Weights of a small transformer language model: no biases in attention or MLP.
Each number is 200 + 20 x the weight over its row's rms, rounded and kept within 0 to 999. Layers, rows and columns count from 0. The size before them is the row's rms in percent of the matrix's.

# down: layer 5 MLP down (transposed), 896x224, rms 0.0809, rows 888-895, columns 0-223
# up: layer 5 MLP up, 896x224, rms 0.0801, rows 889-895, columns 0-223
down888,074,208,239,204,239,235,209,190,215,191,205,167,203,190,212,164,182,164,203,213,191,203,204,207,255,162,205,221,194,212,201,203,193,204,216,223,194,228,174,233,173,214,221,202,227,173,209,213,212,209,188,253,175,202,174,211,207,216,201,211,177,179,189,175,200,234,180,175,232,232,227,190,197,203,188,191,230,196,192,203,210,192,236,204,189,185,153,203,211,220,201,204,222,192,187,200,237,213,192,198,175,218,189,208,192,208,203,221,186,196,235,195,234,189,195,171,158,211,227,211,192,202,201,174,216,203,208,202,176,160,189,203,169,173,239,219,205,226,229,188,208,198,165,180,189,199,197,212,216,228,212,182,212,216,174,187,179,197,207,209,182,214,182,206,202,180,193,194,167,177,208,168,173,176,206,174,184,181,165,186,193,203,223,189,237,225,219,235,176,221,208,217,211,189,180,186,204,186,195,248,231,165,169,218,194,199,214,187,177,169,185,227,182,173,177,196,218,207,179,207,197,195,211,218,190
up889,084,178,190,185,212,208,204,232,202,204,192,167,175,143,204,188,213,204,195,196,167,212,174,209,194,219,210,170,193,193,157,197,208,190,203,255,226,184,218,146,232,191,202,169,212,215,203,214,180,197,207,201,200,212,206,203,168,174,186,249,213,222,180,192,227,195,207,233,220,179,190,214,205,187,182,206,190,213,201,180,222,217,201,208,222,220,210,202,186,203,218,191,270,209,179,181,194,202,178,222,237,196,204,196,171,230,184,211,207,185,179,210,206,209,201,188,164,201,210,159,215,189,210,216,188,207,212,176,206,222,236,169,209,177,178,228,182,196,213,181,180,232,213,202,223,200,208,180,237,201,189,166,214,178,202,212,180,220,230,194,211,192,214,191,183,209,174,205,213,196,185,226,186,187,180,184,156,199,183,200,171,245,149,207,214,218,208,191,206,222,215,172,240,213,200,196,198,205,192,197,221,179,179,224,208,210,197,207,197,227,222,216,185,240,221,221,180,186,191,160,217,194,214,204,195
down889,088,198,237,197,202,194,217,143,202,202,220,229,187,226,198,201,187,196,227,227,226,180,204,214,173,163,186,236,208,195,220,204,219,217,194,167,168,190,185,211,198,175,203,219,190,170,188,221,183,215,223,166,194,192,188,209,217,220,155,180,200,171,217,207,170,176,178,169,177,217,250,178,208,222,206,186,210,193,191,227,187,179,199,206,195,184,207,197,217,198,193,193,204,221,195,202,216,200,190,203,180,202,191,232,197,193,185,187,176,223,215,201,217,196,232,202,244,202,205,236,196,218,201,227,207,174,204,205,180,185,180,242,215,214,190,238,216,207,183,174,217,165,193,196,162,216,211,223,201,180,218,209,216,232,195,212,226,162,174,158,193,231,188,195,209,217,229,165,205,216,207,157,198,180,206,212,234,197,170,234,209,177,232,221,207,223,184,221,198,198,179,195,164,230,214,209,204,184,204,210,165,193,209,145,193,192,196,194,206,188,192,191,218,163,191,185,217,205,192,236,208,202,191,181,183
up890,108,224,207,203,192,194,230,196,211,203,223,187,219,184,209,165,182,197,189,184,214,194,175,210,174,205,227,169,193,212,178,195,206,179,217,175,219,224,214,213,225,218,218,191,219,200,205,235,175,212,171,166,184,199,183,208,224,208,214,180,201,169,204,218,203,203,198,179,186,216,202,183,212,214,207,194,173,200,202,216,180,221,152,175,188,197,200,207,223,210,232,222,242,181,151,207,215,179,191,195,244,224,233,211,226,194,178,213,215,221,184,238,204,222,203,169,203,176,224,218,165,190,212,201,187,168,230,210,180,209,166,189,201,178,181,197,181,201,219,213,206,187,184,211,196,216,187,171,192,165,200,207,186,207,214,191,209,168,189,185,213,175,212,187,212,198,201,243,196,257,203,211,205,206,199,196,223,182,168,187,195,182,210,189,154,212,202,175,200,221,204,183,232,206,194,215,230,210,139,194,223,200,155,199,205,241,201,184,195,159,202,246,206,161,188,215,208,225,181,167,190,183,182,203,197
down890,108,197,224,224,181,194,233,260,215,198,181,212,235,211,187,207,240,185,195,199,195,219,230,173,217,213,178,232,189,209,184,210,204,218,180,179,173,178,200,182,194,190,192,199,222,210,192,188,155,191,266,181,217,200,204,202,181,169,253,194,211,181,191,196,188,182,168,206,196,205,175,140,233,218,185,230,251,191,189,216,205,218,220,202,215,191,235,189,169,196,190,182,178,195,259,167,213,181,223,211,206,223,201,183,230,188,202,222,185,197,180,190,193,192,179,179,249,196,232,196,201,191,207,203,209,184,179,186,229,199,184,194,180,205,215,179,214,202,191,225,183,178,237,197,175,202,181,169,235,196,198,201,190,188,187,208,218,219,211,175,191,220,169,170,203,188,195,205,172,189,216,213,204,206,190,231,198,202,187,209,222,163,196,222,183,164,180,196,223,187,181,199,207,177,212,195,205,198,223,203,163,203,208,205,200,183,250,183,197,203,214,205,223,203,203,209,223,204,201,210,180,194,194,191,212
up891,113,190,216,199,187,215,252,183,213,222,204,163,224,151,222,199,202,214,222,202,196,197,177,207,185,201,174,196,215,159,168,202,188,197,219,199,211,232,191,213,233,184,196,215,233,225,234,200,197,234,201,214,235,233,186,221,188,193,184,195,193,194,197,202,215,151,227,170,182,211,179,183,194,195,190,234,202,200,215,209,208,202,217,224,192,205,215,185,236,170,213,172,228,207,228,198,166,157,204,187,236,260,198,183,186,221,173,202,179,158,194,208,220,218,200,184,216,142,188,217,181,166,198,197,197,206,190,187,217,228,223,191,200,140,200,232,210,183,201,178,197,208,168,237,228,219,164,174,196,172,210,211,190,190,209,182,207,223,184,216,175,187,199,226,219,217,187,223,179,206,202,231,213,183,190,215,208,202,166,186,174,219,191,197,184,190,197,204,204,172,202,196,193,210,192,204,177,214,185,184,217,203,183,196,225,214,211,190,178,188,195,214,216,171,209,196,195,209,190,212,177,213,227,193,183
down891,115,185,224,191,217,178,213,216,230,213,186,188,201,224,197,217,167,209,214,197,195,183,202,193,196,206,210,234,173,192,174,183,230,180,222,187,156,206,183,206,164,164,214,174,216,211,249,196,181,223,193,225,187,178,231,245,197,195,198,194,207,229,177,197,191,196,180,199,164,214,191,176,223,217,234,206,192,218,182,194,233,192,187,211,203,200,178,203,211,176,198,185,188,191,187,201,203,205,196,220,165,178,217,193,221,207,181,202,189,228,174,197,195,220,185,166,202,166,196,165,163,203,196,177,177,200,194,196,229,211,207,221,236,209,211,194,214,173,170,176,198,220,173,189,238,208,206,238,202,204,184,168,195,202,239,225,238,213,176,198,191,211,194,190,224,190,232,210,212,194,183,220,231,201,182,187,162,199,201,196,237,174,183,226,211,187,206,204,197,206,232,170,175,181,238,204,234,205,204,173,212,196,231,206,160,208,204,212,156,164,216,209,207,211,248,217,189,203,219,202,209,204,212,158,220
up892,096,183,213,181,220,153,191,225,214,233,207,162,203,174,209,214,214,239,153,195,195,172,205,185,210,222,207,187,193,183,197,221,194,203,213,228,206,212,206,210,197,178,193,239,209,197,229,190,191,172,197,219,199,170,185,175,205,184,205,212,208,200,180,186,193,184,255,187,197,183,183,197,181,199,182,244,231,238,179,210,200,181,208,194,173,201,213,165,182,199,204,237,231,214,192,223,174,182,187,209,210,215,219,189,168,213,223,185,258,197,209,211,199,185,199,189,166,207,192,221,186,205,215,185,184,184,232,194,183,160,207,188,238,210,196,200,200,211,192,204,204,207,218,227,224,180,215,160,188,198,210,173,224,205,215,185,195,211,199,183,229,191,180,202,167,208,163,233,187,206,172,218,200,215,156,192,219,187,165,220,192,193,183,200,191,225,212,234,235,170,195,204,231,207,188,235,238,177,195,203,181,181,191,183,221,203,212,187,161,204,245,226,181,222,213,230,200,181,192,207,215,211,197,193,176
down892,094,184,213,157,211,197,206,162,171,176,218,182,199,200,180,186,222,183,205,215,219,203,180,159,173,238,184,179,182,215,203,213,168,205,199,206,217,173,143,180,211,186,186,175,205,185,168,245,188,198,216,171,205,231,193,192,204,188,195,184,201,192,219,201,253,196,184,205,184,214,195,274,216,183,179,226,166,175,219,192,194,209,180,203,192,187,207,181,228,200,204,198,208,199,228,199,219,228,220,200,207,212,216,193,225,173,205,196,178,177,235,208,208,238,209,180,198,182,205,202,211,216,199,201,201,168,181,199,208,201,210,207,186,202,188,183,185,185,172,225,204,195,230,194,211,213,179,194,202,174,201,238,214,200,202,197,218,194,211,210,194,210,221,205,221,211,243,220,244,229,203,204,178,206,215,177,213,219,193,191,195,233,182,183,181,179,185,176,209,174,189,200,221,174,188,215,158,227,221,205,208,228,204,189,186,198,209,205,213,232,198,185,220,153,190,166,221,235,170,207,227,239,212,196,231
up893,103,208,183,214,189,214,192,207,233,212,168,180,172,174,208,175,217,201,218,172,198,185,161,206,207,211,178,185,183,218,175,222,199,214,189,182,187,248,154,210,195,181,183,186,214,177,216,211,153,257,207,188,199,206,205,190,233,183,186,178,170,173,217,192,192,181,203,202,202,204,238,189,192,221,219,218,186,193,221,205,197,243,188,180,180,190,195,167,216,230,212,244,224,199,193,204,232,200,215,175,235,194,177,192,188,200,199,208,213,209,200,175,196,192,205,227,203,223,208,234,226,186,177,214,184,176,182,202,203,204,212,197,214,204,180,209,189,181,192,238,207,153,216,199,158,212,209,169,228,200,173,190,197,154,199,193,162,204,203,196,191,178,188,184,212,223,211,189,187,188,182,207,200,160,223,215,192,219,166,194,216,196,223,219,178,193,218,164,178,201,182,197,234,212,203,183,229,204,170,191,187,221,201,215,204,246,188,217,222,225,197,222,176,207,232,234,184,209,192,184,199,200,197,249,214
down893,092,202,191,192,181,192,164,208,170,198,178,231,192,198,200,166,196,200,213,172,213,224,197,185,224,196,162,195,168,190,207,208,251,181,198,218,203,239,212,182,197,198,198,219,246,200,224,196,234,215,189,213,167,178,193,196,185,224,188,190,186,205,206,196,201,187,175,220,217,244,186,199,203,188,219,181,225,181,198,197,200,229,208,172,206,211,215,184,215,205,238,206,231,212,217,143,217,219,201,190,198,198,182,211,205,183,181,216,180,181,201,230,210,162,204,222,193,176,209,197,231,202,223,189,184,153,194,180,198,160,202,210,233,214,174,212,168,213,207,184,200,195,186,178,162,233,204,185,194,205,244,203,176,243,188,209,158,195,216,198,181,185,214,227,191,204,199,211,194,194,216,178,175,169,215,177,182,203,221,207,216,273,225,189,183,193,174,172,219,226,226,208,212,168,200,219,207,218,243,215,217,190,189,182,204,159,203,200,194,197,195,204,201,196,226,220,225,182,210,196,214,184,200,184,193
up894,091,209,200,189,215,199,176,197,191,195,174,207,179,204,214,227,237,206,169,185,182,163,209,245,211,176,181,218,185,189,200,199,195,193,198,180,210,178,240,234,223,184,205,211,202,211,184,193,190,203,180,213,211,183,169,186,195,217,212,188,202,165,176,179,209,199,148,181,205,196,207,203,174,195,238,210,219,215,201,194,214,227,225,187,206,219,225,219,189,163,211,189,180,199,216,178,191,181,236,192,230,218,193,192,183,154,201,208,178,158,197,231,192,183,182,204,167,202,214,202,203,198,208,206,168,179,194,214,221,203,195,213,226,189,199,214,196,241,187,169,182,205,204,206,202,173,233,216,257,212,176,233,177,202,183,218,204,206,195,167,211,222,208,169,196,227,192,171,185,204,193,186,165,184,177,189,194,179,185,188,179,216,234,202,183,191,186,197,194,211,209,213,212,188,176,217,179,208,203,241,194,214,226,235,189,268,214,177,159,200,205,220,193,230,244,222,170,218,191,181,188,209,235,202,187
down894,086,164,197,220,199,184,203,191,236,203,174,193,174,207,215,206,236,230,205,224,200,223,194,162,168,218,196,206,216,234,182,176,218,198,187,220,147,228,176,165,193,196,191,208,191,207,190,222,217,193,224,182,219,229,204,175,247,154,182,215,196,194,219,197,231,204,226,194,178,181,204,163,226,204,203,173,188,180,185,223,182,176,150,217,181,199,225,219,232,203,168,207,220,207,167,217,223,209,178,217,166,187,228,188,204,207,220,196,217,212,192,189,197,205,203,215,229,164,235,221,185,211,169,201,255,211,202,196,182,183,164,211,165,197,234,187,179,152,203,209,224,184,231,198,188,174,187,180,215,214,174,188,215,196,187,214,209,159,173,197,201,206,196,223,219,196,217,180,221,183,201,180,229,189,174,192,215,219,208,208,182,209,219,201,220,189,196,217,225,209,184,207,200,185,214,189,237,213,210,185,206,198,177,222,209,210,176,190,209,207,195,164,226,201,195,193,212,216,164,211,204,196,183,198,201
up895,105,205,195,252,213,173,211,223,206,166,171,179,174,178,214,162,203,176,192,211,188,199,206,190,213,239,203,210,210,184,182,207,190,206,197,224,176,219,201,176,225,216,184,223,218,208,209,232,220,202,179,160,210,221,197,175,239,216,189,206,197,188,187,167,232,209,219,220,214,193,245,176,179,188,195,214,190,201,208,250,198,190,187,180,173,199,205,196,228,179,239,167,210,210,167,218,171,194,219,171,210,218,168,191,201,180,233,220,224,170,185,182,204,188,208,184,211,203,183,223,200,206,208,198,197,178,167,181,211,200,197,189,219,195,199,219,206,220,199,250,196,172,234,155,234,180,188,228,219,188,208,190,223,200,204,189,212,169,198,200,176,179,183,177,165,196,213,169,187,205,170,177,175,179,215,246,184,192,192,209,217,209,167,199,184,205,194,209,232,214,192,227,201,195,247,189,197,219,171,197,179,175,212,213,220,191,198,207,228,220,230,223,191,212,212,185,171,213,190,224,217,223,212,216,211
down895,114,187,192,171,214,128,216,171,211,189,179,234,200,174,237,205,221,202,190,181,209,176,153,209,190,193,182,203,212,190,206,201,205,201,164,188,209,183,188,217,257,220,199,191,175,209,182,181,190,219,184,217,195,216,185,206,199,176,205,195,206,220,190,183,176,234,208,203,186,206,213,128,196,215,220,194,183,193,179,208,209,202,190,235,230,191,162,179,193,168,235,191,194,147,167,203,205,214,235,191,218,193,209,206,224,203,211,204,250,199,222,192,194,216,221,185,176,204,225,197,197,213,238,183,205,239,133,212,218,227,197,199,209,187,207,188,203,213,216,203,219,199,221,189,189,208,197,188,207,207,197,222,210,196,191,197,211,182,183,173,221,227,232,194,222,197,192,178,221,209,209,230,218,173,188,191,212,211,228,171,158,187,215,188,186,196,207,215,171,197,189,202,211,215,208,183,180,220,208,206,203,242,176,208,221,229,198,194,202,189,207,208,227,181,227,216,173,219,192,183,184,173,214,200,199